Part of a small language model's weights.
Size: 15 layers, width 256, MLP 1280 GELU, vocabulary 8192.
Training: 389M tokens, 5933 steps.
Each number is 128 + 24 x the weight over its row's rms, rounded and kept within 0 to 255. Layers, rows and columns count from 0. The size above them is the row's rms in percent of the matrix's.

# layer 11 MLP up, 1280x256, rms 0.0762, rows 267-280, columns 0-255
size [ 93  98 108 113  97 107  98  99  99  99 100  96 105 101]
[[131 122 109 103  91 138 146 132 152 131  96 121 153 107  98 157 127 109 130 123 128 127 133 112 110 123 120 135 142 120 121 122 122 142 152 149 138 138 130  95 118 135 142 142 136  77 129 164 180 163 110 118 142 104 115 141 111 139 103 135 156  85 163 149  92 142 103 151  93 105 104  73 147 147 126 134 134 129 170 156 147 119 135 108 121 142  87 118  92 115 128 158  86  98  99 130 162 104 115 111 157 158 137 130 119 122 142 129  71 137  73 173 158 108 110 132 134 120 164 110 178 103 155 110 127 119 120  85 153  80 170 125 138 117 151 121 130 123 105 112 147 119  79 163 143 132 139 131 114 112 105  93 110 107 143 127 163 117 197 137 128 141 140 122 130 188 103 121  99 137  95 132 130 137 149 162 150 121  98 107 159 151 170 189 159 128 136 132 144 103 143 101  92 118 158 118 104 137 139 152 112 162 119 108 107 108 124 123 161 165 140 119 112 163 105 113 113 135 156 130 103 144  93 158 142 144  93 120 139  81 135 164 108 157 150 136 105 105 170  87 134  98 139 109 102 168 133 133  70 136 125 164 116 141 173 140]
 [128 168 120 107 173 142 104 120 127 119 129 134 160 171  80 154 122 153 123 119 136 115 134  87 137 146 106  92 118 125 140 145  75 172 104 129 119 114 148 124 145 121  76 109 129  96 180 184 112 179 103 101 109 119 162 141  98 129  83 137 127  84 123 128 160 166 123 126 160 133 126 115  72 147 158 129 156 133 132 143 160 122 175 111 104 153 114  69 112 112 124 113  97 111 112 114 148 125  87 131 111 140 130 172 105 142 161 113 104  97 119 101  66 132 134 138 136 126 129 129 124 132  99  90 122 157 114 166 133 153 139 145 136 107 125  69 116 152 142 180 143 125 134 134 140 111 153 167  98 144 162 160 124 119 133 101 145 107 139 157 103 146 143 151 152 143 139 113 112 120  84 132 132 142 143 152 157 136 110 132 105 134 138 124 125  79 128 107 109 141 138 122 133 169 129 179 109 153 104 125 150 166 132 143 122 113 160 144 115 125 105 125 105 126 118 127 101  77 116 146 124 114 127 111 113 131 113  47 106 143 143 107 119 126  94  92 124 109 120 141 119 117  98 167 116 110 158 153 174 162 118 169 123 113 122 106]
 [ 88 120 197 106 134  94 101 110 120 172 116 116 135 118 101 128 147 115 137 138 102  89  99 146 151  64 143 113 134 157 160 128 114 140 140 143 167 112  99 161 112 152 161 115  97  99 120 131 167 150 143 116 170 129 147 153 109 132 144 148 115 128 121 109  86 154 132 148 134 120 160 114 119 114 122 104 133  80 161 107 191 129 103 151 122 136 143 108  96 167 135 126  90  79 132  92 143  91 135 138 183  90 135 164 160 139 106 135 159 165 130 105 109 142 124 142 162 130 132 100  89 127 132 145 128 110 151 140 115 116 122 143  67 165 121 132 109 134 104 121 159 115 147 134 145 145 174 131 129  85 152 119 128 106 176 176 153 127 149 118 135 134 117 133  92 120 155 117 137 135 179 132 105 142 155  88 122 143 147 145 136  80 131 138 114 114 130 110 112 162  71  96 123 127 175 100 143 131 108 126  92  98 119 113 102  92 163 151 159 110 139 148 152 177 151 167 107 118 111 156 132  92 142 148 101 140 122 129  96 136 103 134 105 123  99 110 129 134 141 131 122 151 111 174 130 141 152 112 151 120 132 130 146 112 122 156]
 [ 87  95 105 110 131 102 141 129  99 106 135 121 116 171 137 158 147 145 142 134  98  85 123 138  89  91 134 138 150 174 110 123 153  91 129 161 149 123 119 112 169 112  74 113 134 107 115 107  99 139 139  98 116 123 145  92 127 136 112 138 141 130 115 123 139 189 143  99 146 146 126 163 116 132 139 118 123 110 137 133 103 100 133 110 118 118 124 143 135 153 156 124 136 141 155 101 141 137 126 126 141 133 150 153 117 116 113 133 112 159 147 116 162  51 200 116 116 124  97 118 114 135 117 124 136 139 106 131 123 185 118  83 133 111  88 138 151 179 117 153 129 123 119 117 117 159 148 151 133  97 141 136 103 125 126 130 123 123 100 156 126 151 130 140 124 132 151 161 126 109 146  69 127 117  78 140 144  57 126 105 124 113  75 114 126 153 168 151 107 148 106 173 124  98 154 146 100 134 129  93 141 129 133 142 136 115 163 122  80 127  63 154  97 167 128 137 152 146  90 138 161 126  98 109 153  73 172 119 169  93 108 114 120 112 110 144 178 143 137 151 154 130 144 142 109 119 142 152 151 183 131 115 139 119 102 150]
 [148 110  83 130 122 111 130 110 148 124 126  95 125  98 138 110 155 190  96  97 156 129 107 117 100  91 141 174 146 166 167  96 123 105 138 156 102 138 100 115 137 117 177 124 125 128 127 137 169 102 135 126 147 180 117  98 122  87 117 115 135 102 144 171 105 179 139 124 121 158 143  91 136 124 142  71 148 122 114 135 124 124 120 110 104 158 130 133 127 153 162 106 118 115 121 117 120 176 153 132 108 162 155 133 120  91 105 129 156 128  86 156 126  94 110 164 167 134 139 170 115 118  71 106 117  86 152 122 106 123 144 101 138 138  80 146 172 114 119 114 123 137 123 119 120  94  97 141  63 127 157 119 129 121 147 130 121 153 161 119 143 147 160 154 163 130 175 107 106 165 145 132 124 114 137  94 130 129 139 137 125 123 120  93 110  86 133 168 128 101 137 114 143 110 132 138 123 150 135 125 162 127 159 106 113 129 148 127 158 173 133 159 114 139 114 103  83 170 161 117 138  81 124 132 156 111 121 107 156 135 144  85 166 120 146 135 107 133 163 120 146  85  94 147 164 118 132 130 114 142 188 124 101 172 131 136]
 [156 123 122 150 152 121  93 134 130 122 102 113 100 108 106 141 163 108 142 118 141  91 107 122  51 161  94 144  93 158 135 138 148 116 129 140 158 177 144 152 114 168 147 109 103  84 118 137 137 137 118 151 157 110 113 160 139 114 103 119  96 105 127 122 135 109 121 139 129 142 122 133 135 113 116 124 157 154  51 102 131 159 152 110 136 121 132 153 133 155 113 152 124 161 151 111 155 145 184  89 152 127 125 117 112 118 137 150 130 132 112 130 102 125 149 135 116 127 131 101 140 155 144 132 120 158 185 173 129 133 148 174  80 111 171 133 163 130 139 156 102 113 129 104 121  99 135  90 149 118 115 121 137 157 133 168 151 128 110 135 134 133 150  80 124 169 137 122 143 130 150 150  66 165 148 130 111  57 131 136 165 102 103 130  97  90 167 123 147 128 139  98 120 125 156  96  94 122 146 143  95 132 107  98  87 111 109 125 133  85 103 138 131  95 155 133 137 143 154 132 125 136  72 165 104 117  66 145 107 104 133 105 156 112 135 113 130 141 114 154 138  96 156 113  82  74 130 135 136 142 116 126 103  97 121 127]
 [105 149 148 138 155  88 152  68 143 142 116 125 136 154 192 144 100 147 152  59 150 102 131 150 123 114 123  93 133 128 129 172  94 149 166  90 141 139 131 132  80 126 104 141 113 110 115 170 128 130 112  90 174  84 131 120 128 110 142 135 134 122 139 120 111 113 130 127 115 110  88 137 147  85 118 134 129 151 170 130  99 143 102 122 130 150 112 133 117 127 152 175 144  85 127 133 145 143 117 163 141 105 173 179 141 115 123  86 108  95 168 144 140 181 167 126 148 130  85 126 121 101 101 133 128 139 121 138 154 169 122 122 134 119 168  88 134  77  97 102 108 115  76  96 172 125 133 129 124  96 109 117 134 146 101 138 155 127 103 131 121 108 126 132 137  98 147 149 111 192 137  72 136 139 133 135 141 167  75 136 139 124 148 117 136 129  81 158 123 141 109 129 100 115 124 118 129 144 119 131  63 113 109 137 105 137 142 104 143  91 119  92 115 151 123 149 133 140 125 103 123 159 115 127 134 140 152 154 143  91 157 118 150 164  91 128 150  88 102 148 127 164 137 116 126 117 101 124 111 146 142 136 124 178 145 124]
 [ 73 127 133 140 113 123 131 127 146 120 147 138 119 126 146 135 136 136 104 162 145 138 104  82 142  98  71 168 145 116 139 153 163 151 125  93 115 158 100 183 140 109 155 114 133 111 126 140 143 165 123 155 120  72 104 132 117 145 121 116 153 123 122 127 140 152 140 154 177 137 131 123 116 115 130 136  93 178 161 144 150 163 119 118 136 130 142 137 159 147 132 111 130 113 112 152 178 144 148 138 119  98 108 116 151 121 167 102 161 156 170 136  97  62 130 138 112 119 111 131 121 127 129 130 120 171 119 105 128  91 137 138 100 105 112 140 158 110 135 149 124 103 135 125 145 124 141 127 152 122 144 145 119  99 107 139 166 182  89 129 111  71 121 120 150 149 111 117 156 110 114 124  64 115 140 114 152 170 158 127  85 113  99 141 139 115 137 133 144 149 133 156  98 139 109 176 139 132 167 153 157 106 144 124 110 122 125 104 109  87 187 136  95 138 114 142  94  92 126 142 146  83  99 124  76 124  90 144 128 134 176 108 100 118 138 109 143 110 135 168 156 107  81  64 136 117 150 113 141 113 152  95 151  94 136 102]
 [149 116 162 116 130 128 105 149 104 131 103 140 119 104 120 142 122 131  85 128 116 119  92 122 113 123 130 151 148  92 125 169  85 136  99 104 153 119  91 121 130 139 131 142 106 106 139 138 123 112 143 136 106 106 111 150 121 125  91 166 118 146 134 123 161 112 161 105 135  97 120 133  81 178 139 109 142 115 134 130 165  72 105 101 138 127 148 142 151 140 138  90 145 139  99 124 116  87 133 111 140 162 137  99 149 122 153 151 148 136 125 144 139 140 148 122 112  77  93 114 124 121 119 132 103 155 154 141 114 137 121 120  93 119 142 115 134 135 131 114 145 100 148 128 123 172 165 133 147 116  90 158 100 124 167  98 103 150 117 157 170 135 103 127 108 154 110 138 160 134 102 116  99 115 133 130 176 116 115 124 177 149 127 148 129 144 160 174 115 119 160 140  96 156 131 177 202 151 159 146  96 159 161 121 112 109 116 146  85 190 147 132 141  87  84 149 110 165 173 177 149 115 120  88 157 131 157 135 130 142 117  88 138  84 140 115 154 131 131 127 107 142 110 190 156 105 163 106 111 131 113 101 117 101 109 192]
 [ 67 141  74 130 118 131 148 157 150 107 146 154 142 168 118 144 153 146 110 181 106 117 133 160 115 134 108 120 145 150 136 109 134 133  72  99 158 123 135 122 134 108  91 116 116 169 115 101 103 147 126 131 132 110 101  84 163 123 109  87 128 113 164 122 155 141  78 102 145 149  75 144 172 139 120 150 128 128 114 103 142 153 116 135 116 115 124 145 115 162 113 116 103 120 152 112  99 123  95 115 137 180 114 151 144  98 147 117 161 140 188 121 105 125 138 108 151 114  89 123 162 105 147 136  90 124 113 141  98 119 120 122 139 122 141 122 153  80 126 131  48 106 145 102 116 174 127 139  85 158 116 102 143  93 110 148 108 128 114 134 143 128 110 138 138 111  97 122 105 144 139 165 115 126 171 165 153 117 154 214 132 148 121 150 109 134  95 141  87 151 162 116 124 117 132 122 111  89 128 157 147  98 151 124 144 159 140 152 162 122 146 142 116 131 119 143 127 148 114 125 123 118  74  85  89 121 107 134 137 137 157 102 127 105 130  93 127  81 117 144 150 141 109 141 120 134 141 135  76 132  99 106 145 134 115  93]
 [160 159 129 108 178 160 150 128 103  77 130 106 128 134 124 152 153 142  96 133 174 124 114 135 136  76 109 112 122 148 107 145  89 120 129 116  95  99 127 125 158 128 123 136 120 122 122 138 135 111 176 126 131 134 107 113 115 130 115 148 113 130 121 112 143 131 137 139  86 147 112 110 133 124 148 122 163 164 102 100 142 153 143 145 129 151 103  93 105 119  78 177  94 118 138 150 171 128 139 145  83 128 135 140 112 127 172 127 101  99  81 152 153  45 141 128 194  88 112 119 101 151 175 146 163 116 150 136 146 158 140 122 118 132 122 132 110 118  66  95 135 140 135 147 128 111 144 164 120 131 151 130 115 119 146 149 131 129 142 103  95 111 151  99 123 119  70 111 110 127 151 148  96 130 138 105 139 134 136  99 116 170 148  82 150  71 140 162 126 164 148 139 113 144 153 157 124 154 101 131  83 147 109  84 156 166 121 115 116 145 148 141 143 154 166 130 128 118 137  88 137 140 139 105 132 142  74 138 148 137 121 161 126 126 108 163 118 106 122 173 109  54 137 145 114 115 133 130 146 120 105 119 116 127 131  81]
 [115 161 130 152 135 106 130 141 129 131 126 124 127 184 143 135 159  95 147  78  82 121 178 159 101 127  97 148 135 154 148 105 132 132 169 137 152 148 141 106 155 127 117  84 146 103  85 129 153 129 121 157 117 129 128 112 124 138 104  93 145 102 151 105 145 119 123 117 157 127 107 140 140 136 149 102 131 130 174 133 137 121 138 109  87 128 108 114 127 116 113 141 103 156 140 111  78  97 143 131 124 129 153 138 113 140 126 125 132 120 167 108 121 109 108 122 125 121 131 138 122 123 122 178 115 167 188  91 138 115 141 107 104 131 117 114 140 155 142 120 139  95 125  81  79 133 140 150 131 153 176 134 110 134 167 125 124 110 145  85 135 132 139  97 126 156 117 136 108  97 137 108 121 126 132 156 144 120 129 108 110 111 105 157 138 155  95  89 101 132  97 132 134 143 122 154 118  79 105  92  73 186  69 174 154  90 122 133 200 147 141 104 155  84 146 114 170 146 133  86 129 107 181 107 111 139 135 106 128 121 110 120 136 111 157 120 178 148 131 119  88 154 103 166 137 124 175 124 121 134 137  97 142 131 187 170]
 [106 101  59 126 123 138  72  99 148 171 108 117 101 161 106 138 149 134 124 162 164 137 127 124 137 113  94 133 156 109 135  79 123 134 153 134 133  85 129 140  92  99 152 165  94 141  81 109 113  92 127 116 124 116 124 124 141 140 130 133 139 106 119 129 125 114 144 120 130 116 167 121 121 111 118 151 124 132 127 146 131 149 120 122 123 158 162 114 142 133 153 109 117 112 107 114 136  72 135  60 104 165 137 148 150 108 124 192 137  77 185 106 132 132 140 114 167 107 130 128 182 125 167 127 149 156 103 119 136 124 113 169 176 154 114 147 106 143 189 114  97 101 107 108 148 130 137 136 104 131  84 102  91  96 123 127 170 145 162 133 106 151 172 123 104 146 161 146 146 154 170 129 141 120 134 130 144  73 108 117 108 142  94 116 133 118 106 138 143 118 106 118 124 103 140 102 154 157 124 125 160  99 126 141  99 125 154 117 159 140 174  67 124 119 107 170 152 130 153 151 107 172 137 129 143 122 115 181 115 161 153 137 130  80 136 129 156 108 146 129 132 161 126 133  89 134 103 120 112 125 132 134 128 123 156 130]
 [119 154 133 150 123 158 159 105 116 137  83 110 132 135 168  80 149 122 182 149 152 108 112 130 164 117 137 113 103 138 128 122 123 120  89 143 152 142 141 130 176 126 122 103 149 124  92 141 148 128 121 139 133 162 162 122 113 153 160 122 113  91 148 130 144 180 148 106  95 124 161 105 157  99 120 139  99  82 113 119 110 167 153  54 134 101 146 121  60 104 137 111 173 133 110 128 140 118 117  86 134 127  98 140 137 118 101 127 146 168 101 126 108 152 150 107 138 182 166 131 140 137 161  95 174 116 120 133 151 139 109 124 151 151  88 155 126 134 185 140 134 143 118 151 113 135 158 150 121 101 130 112 127 123 103 123 138 124 105 140  91  69 132  74 159 105 120 124 155 120  97 113 128 214 161 143  97 155  98 103  89 124  94 121 127 165 125  82 129 119 104 133 123 127 138 135 116 130 133  95 166 125 140 122 125 130 105 120 119 142 104 108 124 152 113 142 133 102 138 129 124 111 119 151 131 127 158 126 118 172  95 109 121 123 143  80 155 110 147 141 154 145 143 117 180 126 130 136 135  83  98  88 120 122 138 147]]
# layer 11 MLP down (transposed), 1280x256, rms 0.0294, rows 267-279, columns 0-255
size [102  95  96 106  99 103  93  96 101  99 102  96 106]
[[175 141 138 130 180  93 124 162 119 100  90 177 118 114 101 106 136  94  95 151  87  98 122 120 144 138 139  97 105 104 120 159 171 112 126 121 146 132 134 165 138 158 135 142 118 132 109 141 107  81 112 148 135 165 129 121 132  99 156 134 145 119 129 151 140  90 111 128 133  75 145 129 103 166 156 156  94 113 165 114 139  95 116 186 113 131 152 118  99 118 106 136 131 128  78 110 143 120 115  88 125 122  94  87 149 148 156 119 108 106 113  75 147 129  88 150 111 152 208 151 129 107 128 156 129 130 139 127 158 130 131 109 135 117 152 127 128 127 137 114 155 105 107 129 118  80  89 141 103 162 153 135 142 100 133 148 131  68 119 157 146 143 177 153 109 111 111 184 137 140 142 182  88 128 160 130 138  98 121 113 118 120 127 117 135 168 114 129 144 138 148 158 122 129 145 134 125 119 132 123  96 170 109 108 110 162  96 164 123 132 148 102 134  83 119 125 102 109 128 142 104 180 121 159  73 117 116 140 122 146 104 138 109 202 118 112 106 124 154 113 117 124 125 142 149 113  95 127 127 128  98 118 138 149 117 129]
 [124 134 126  70 121 147 104 123 132 161 104  95 103 113 117  86 102 128 120 144 152 122 141 114  62 182 111 111 147 115  98 150 120 130  72 159 151 152 148 167 132 145 177 131 119 151 107 131  89 112 109 140 166 127 139 125 160 139  94 118 181 125 107 182 193 111  97 118 144 100  94 131 108  96 117 148 103 106 167 135 128 131 152 156 127 136 131 115  92 118 105 142  99 127 121 120 131 157  91 166 137 126 106 161 137 164 151 123 129 131 101 146 136 142 152 108 139 123 139 145 127 120 134  73 163 139 104 126 138 115 151 139 137 153 156 106  85 170 152 103  70  93 138 128 123 112 142 120 135  91 102 150 130 145 125 141 129 158 138  89 180 153 145 117 122  89 160 109 140 134 129 132 173  82 132 124 128 110 123 109 116 123 137 125 110 122 180 125 147 138 141 154 139 166 142 157 124  99 165 107 117 113 149 122 173 135 132 109 141  93  78 115  84 129 129 133 175 116 140 127 130 152  80 111 122 129 139 163 144  91 143 100 150 118 146 102 101 101 126 131 120 165 128 100 153 132 152 111 122 105 121 115 101 147  92  96]
 [154 111 112 154 114 136 151  90  78 126 101 126 128 162 112 153  97  95 122 113  66 140  95 108 156 131 122 122 132 108 109 100 104 113 158 122 140 127 127 154 135  98 175 139 144 141 138 163 165 148 129 145 138 127 134 147 147 152  93 112 120 174 123 122 108 102 116  95 140 111 157  97 188 188 114 133 146 126  89 130 171 122  97 126 132 132 208 112 111 100 154 161 138 145 142 101 112 120 145 119 149 131 148 138 109 149 113 140 124 144 133 137 138 126 115 165 122  81 135 106 129  93 147 168 168 132 136 127 163 112 121 122 131 134 104 160 146  98 136 129 100 133 118 125 154 141 139  83 126 146 119 135 133 106 163 126 147 138  64 146 121 126  93  97 153 107 134 133 122 177 134 152 100 148 145 148  99 154 146 137 107 104 156 122 124 141 100  86 143 103 137 115 134 169 132 165 105 129 144 142 105  97  75 173 132 133 122  83  85 126 130 125 140 122 134 102 142 132 133  88 132 106  77 120 152 155 125 167  93 133  88 141 147 140  82  97 123 161 100 129  76 136  88 103 138 113 156 121 109 157 132 102 149  96 143 122]
 [116  95 143 132 118 164 119 134 103 105 134 134 152 105 119 163 123 122 132 152 112 166 152 157 141 156 124 126 136  99 157 128 185 126 167 128 130 122 111 109 135  97 145 140 157  98 118 123 127 121 178 108 122 114 129 135 124  97 103  91 119 132 127 172 134 114 148 113 113 153  79 113 132 135 139 129 177  86 131 132 131 160 128 124 129 158 140 152 152 105 114 144 124 128 153 112 157 134 135 123 128 102 114 114 109  98 120 128 147 191 116 158 139 152  90 164  93 135 109 119  80 141 147 121 166 158 134 126 157 110 112  94  95 104 111 111 197 126 159  80 151 140 100 120 161 110 160 159 160 198 135 128 111  91 108  98 121  95 119 148 129 148 119 161 181  97 166 122 130  85 112 105 123 120 140 142 138 145 120  97 113  95 131 116  94 141 139 148 112 148 117  99  79 108 129 115 134  91 150 148 139 141 160 103 133 171  83 108 121  86 153 116 130 152 111 116 106 107 100 139 101 137  93 133 105 159 122 137 151 137 118 133 188  91 151 121 134 123 112 133 184 103 153  97  88  89 112 143 130 178 136 107 153 127 121 114]
 [107  84 138  98 120 126 158  96 118 131 171 158 142 127 126 118 155 133 105 152  94 169 131 136 126 188 125 142 167 182 148 108  78 123 111  98 106 103 119 100 103 106 151 180 123 163  76 119 153 178 108 113 139 108 169 125 105 130 165 142 124 125 108 118  74 148  92 102 148 133 107 137 139  78 122 109 158 117 164 157 132 129  94  82 138 113 135 110 112 102 132 123 119 107 148 108 130  94  99 124 164 111 109 124 126 155 119 161 123 119 153 126  97 157 125  89 120 134 133 175 163 157 135 145 125 162 112 102 112 124 123 121 141 114 135 140 160 106 166 105 149 129 176 166 136 111 127 126 134 161 171 128  95 146 103 101 145 140 123 126 117 122 148 169 134 110 104 104 128 114 153  95 103  79 118 130 120 118 163 114 143 170 176 103 125 116 128 149 150 127  93 116 103 157 135 109 105  98 118 142 130 115 112 138 161  92 135  89 116 124 122 127 164 135 105 124 114 125 111 125 129 103 172 110 156 123 142 165 108 132 149  79 124 123 123 122 134 121  77 158 126  78  92 179 144 176 131 130 112 127 101 133 132 120 164 131]
 [140 153 136 153 166 130 139 141 154 118  62 109 148 126 131 107 102 149 140 128 119 135 152 127 125 132 164  68 153 127  68 158 115  87 139 156 146 114 145 102 118 109 114 109 122 109 127 178 101 179 106  83 126 120 153 140 106 181 152  79 129  99  96 185 134  78  85 157 103  89 124 137 110 122 117 140 114 141 104 124 147 116 114 112 144 164 126 124 141 105  92 132 143 149 121 130 138 139 151 149 188 100 112 132  84 126 148 122 141 104 116  87 101 120 139 152 149 104  68 130 120 147 113 115 114 108 130  80 128 181 122 129 144 149 145 112 103  98  99 138 114 110 160 124 125 145 145 143 164 149 124 136  86 138 107 127 148 116 135 109  88 140 154 127 138 114  95 165 145 123  86 116 122  75 122 123 109 108 139 144 125 115 151 130 138 182 167 136 137 126 173 113 109 108 161 116 105 106 133 124 122 148 134 122 164 105 143 171 126 146 128 154 135 120 119 123  77 102  94 136 137 143 148 177 115 112 132 114 109 147 152  85  85 127 164 128 120 170 150 129 134 105 107 142 117 107 130 149 168 111 128 150 156 147 133 141]
 [108 126 135 129 117 113 123 129 110 126 103 114 114 134 116 145 124 142 117 115 118 117 158 151 139  91 124 164 141 110 135 121 129 178 142 126 134 142 174 100 170  84 111 123 135  94 162 177 117  91 121 156 108 151 122 119 112 116  86 109 146 131 127 133 113 147 157 118 111 148 165 137 116 140 119 140 158 177 134 146 138 150  89 140 147  54 140 134 117 168 126 131 125  91 110 113 154 121 153 167  76 114 145 119 176 149 124 130 122  76 114  94 111 110 122 128 115  94 159 132 114 153 108 120  92 142 197  93 100 140 137 127 186  82 147 130 125 126 113 132 147 128 143 156  93 127 101 119 133 126 128  74 133 132 130 100 131 136 110 127  72 121 118 176  87 123  86 156 170 111 146 135 139 130 144  95 135 102  99 142 122 149 152 107  88 123 168 159 118 125 129 121 150 185 192 151 160 109 160 122 175  99 149 102 121 116 147 131 154 145 115 129 111  91 120 108 151 101 127 133 117 164  86 130 125  95 126 148 118 102 137 130 117 121 124 115 124 127 131 121 112 130 102 174 107 101 114 151  95 118 102 132 118 174 104 174]
 [127 123 121  95 136 111 141 138 119 153 129 118 134 104 113 169 146 112 129 159 146 139 168 128  78 137 138 118 134 135 121 167 148 117 124 158 147 113  91 143 119 107 140 134 145 138 134 118 149 109 125 150  90 151 148  99 152 121 151 114 121 191 101 173 129 156  96 117 135  86 121 105 126 132 156 144 127 176 120 125 125 128  70  98 111 127 142 109 127  81 156 137 144  75 173 147 116 131 112 107 161 120 146 119 111 154 132  93  47  74 103 120  98 136 131  96 139 114 133 122 131 143 155 124 149 104 124 115 182 149 102 136 149 132 157 104 123 140 121 127 143 123 155 121 106  84 119 126 126 130 136 127 162 126 178 134 172 122 147 119 167 130 117 103  96 132 144 122 156 169 167  98 171 142 132  93 123  98 138 135 119 172 117 160 105  95 119  90  95  93 144 158 142 145 115 110 120 157 131 121  94  99 151 103 100 162 178 107 138 132 133 129 106 118  99  81 171 128 115 150 103 135 128 139 111 146 124 123 173 143 138 115 177 124 133 157 110 121  96 172 105 106 137 171 137  92 138 162 150 105 125  84 143 124  87 120]
 [121 167  99 157  98 114 120 136 172  86 139 104 125  94 135 135 126 118 127 124 118 134 132 149 128 155 142 136 128 102 164 162 155 113 140 146 104 118 119 137 161 139 128  99 127 159 116  82  80  54 121 130 135 141 188 107 107 100  87 101 142 116 137 114 140 121 103  96 104 132 140 122 116 126 101 120  79 153 120 121 104 116 109  67 125 123 141 135 100 154 134 105 138 139 118 131 110 101 166 141  90 119 123 155 119 142 108 151 133 120 106 119 133 139 125 113 130 148 160 111  96 142 110 123 106 123 155 152 136 123 102 163  81 149 164 131  87 128 137 125  94 115 116 114 107 123  94 128 141 133  89 147 135  93 112 102 150 125  82 131 106 114 132  55 127 155 136 179 122 174 126 182 176 160 186 102 156 111 127 157 142 176 145 144 134  99 123 137 123 176 137 127  96 141 137 156 126 177 132 120 140 117 120 134 124 138 133 161 105 152 107 156 170  97 131 116 131 163 147 133 111 187 110  93  90 124 147 116 163 125 122 115 141 106 174 156 160 108 155 143 172 150 144 104 131 102 129 118 127 149  99 133 106 127 100 118]
 [133 141 147 120  98 146 104 125 114 115 101 135 114 193 139 123 102 106 109 135 172 123  86 117 155 124 145 100 144 107 114 150  93  97 158 125 150 167 120 129 121 120 155 139 124 120 150 150 129 136 117 115 114  89 101 150 142 141 149  82 154 147 161  51 126 165 161 131 143 131 157 122 100 105 127 125 148 123 167 109 130 137 124 125 129 144 111 151 141 105 143  98 114 148 163 107 154 143 104 180 125 130 138 107  92  89 158 196 151 123 120 161 156 165 170 150 124 134 147 166  94 126 122 126 136  99 100 134 151 190 167 106 111  91 126 113 133 112 100 102 141 172 154 108 155 135 134 134 130 106 107 120 104  81 117 170 112 132 127  98 125  91 120 117 106 133 158 132 125 144 108 138 134  94 109 153 143  95 140 185 133 158 138 130 108 175  89  79 134 122 145  96 138 137 163 151 149  98 123 140 136 136 136  99 113 108  92 148  92 121 121  73  97 164 136 115 138 123 135 147 136 136 127 111 125  97 113 130 118  90 128 126 161 136 156 105  96 105 173 145 115  92 130 112  47 126 138 142 116 123 139 136 126 125 121 116]
 [150 157 103 138 186 135 119 121 116 120 169 137 119  87 162 119 149 178 130  86  88 112 174 102 121 126 133 115 111 112 148 137 134 114 121 129 150 175 125 135 104 108 137 112 143 140  77 110 124 127 126 160 128 134 141 160 134 123 152 141 161 159 145 109 155 109 139 138 146 129 158 113 118 154 167 130 122 136 122 115 154 100 121 125  97 101 175 135 151 153 133 132 133 116 181 101 127 107  98 115 107 126  93  90 108 157 123 139 145  91 118 125 118 107 145 111  82 121 141 152 140 142  99 109 130 161 120 162 133 146 153 128 129 127 126 145 139 147 154 148 114  89  91 115  96 180 165 170 162  86  89 114 105 138 149 161 104 170 104 155 115  82  86 122  83 169 140 141  95 111 145 119 159 117 128 137 137 150 125 109 112 162 123 115 135 123 133 107 114 121  82 117 126 111 143 113 137  99 111 120 101 132 151 127 101 107 149 152 109 103 117 175 172  89 137 140 112 154  97 148  92 120 128 116  87 116 152 119 103 150 144 127 133 127 188 101 108  93 161  82 148 163 129 110 174 121 119 151 131 112 140 147 130  62 119  81]
 [133 137  96 127 127 102 118 122 120 136 122 158 147 113  99 108 130 130  96 122 153 179 125  63 109 143 129 158 125 121  95 166 123 137 182 127 139 163 131 140 117 151 107 159 136 124 139 142 167 163 147 106 151 104  47  99 165 115 115 128  87 104  96 159 159  76 207 127 138 140 149 126 141 157 168 116 141 116 154 145 107 166 174 113 124 149 124 113 141 126 108 187 134 172 115 131 137 139 114 146  83 193 104 116 136 136 112 125 107 164 136 133 121 146 136 128 132 133 110 109 114 140 129  85 115 163 113 116 101 125 106 107 119 112 126 131 125 139 114 113  92  95  95 140 133 103 181 117 137 147 115 135 129 101 140 138 118 126 167 114 166 121 133 138 143  71 158 129  79 166 117 124 136 113 108 108 132 123 145 157 174 124 106 113 117 141 139 134 106 136  99 146 117 131 110 114 125  88  87 132 170 108 136 175 153 126 137 104  90 185 135 105 102  97 132 137 124  83 136 140 132 141 154 149 129 175 139 133 130 112 112 123 121 122 112 124  86  88 151 141 125 134 149 144  86 113 135 124 108 136 151 130 164 100 111 116]
 [120 113 121 167 151  70 117 124 143 134 117  68 101 157 153 157 140 110  88 158 122 146 126 108 122 126 128 124 129 134 130 168 117 147  91 127 117 131 167 122 133 118 118 166 138 135 145 143  96 106 178 114  94 117 144 105  69 157 113 173 165 147 113 123 190 161  97 132  90 148 137 151 142 156 114  98 135 108 117 106 147 119  83 102 112 108 127 118 123 147 114 156 162  62 110 159 113 125 128 107 174 159 154 110 141 127 128 147 140 114 122 118 144 104 108 147 119 128 189 140 107 149 148 105 121 144 109 159 199 125  88 155 123 137 140 113 109 123 131 170 150 148 166 128 163 141 115 146 147  99 135 122 123 134 131 128 137 127 128  84 103 132 138 149 134 132 119 104 138 137  67 172  53 161 145 126 154 136  90 124 131 118 159  71 146 102 132 100 124 113 142 123 106 132 108 105 125  97 139 137 133 119 128 153 125  71 153 144  91 107 109 135 127 154 114 112 151 118 151 137 115 138 140 123 140 116 152 129 124  55 152 138 149 116 132 115 132 127 145 134 140  95 177 154 144  97 111 134 145 112 152 148  91 127 118 129]]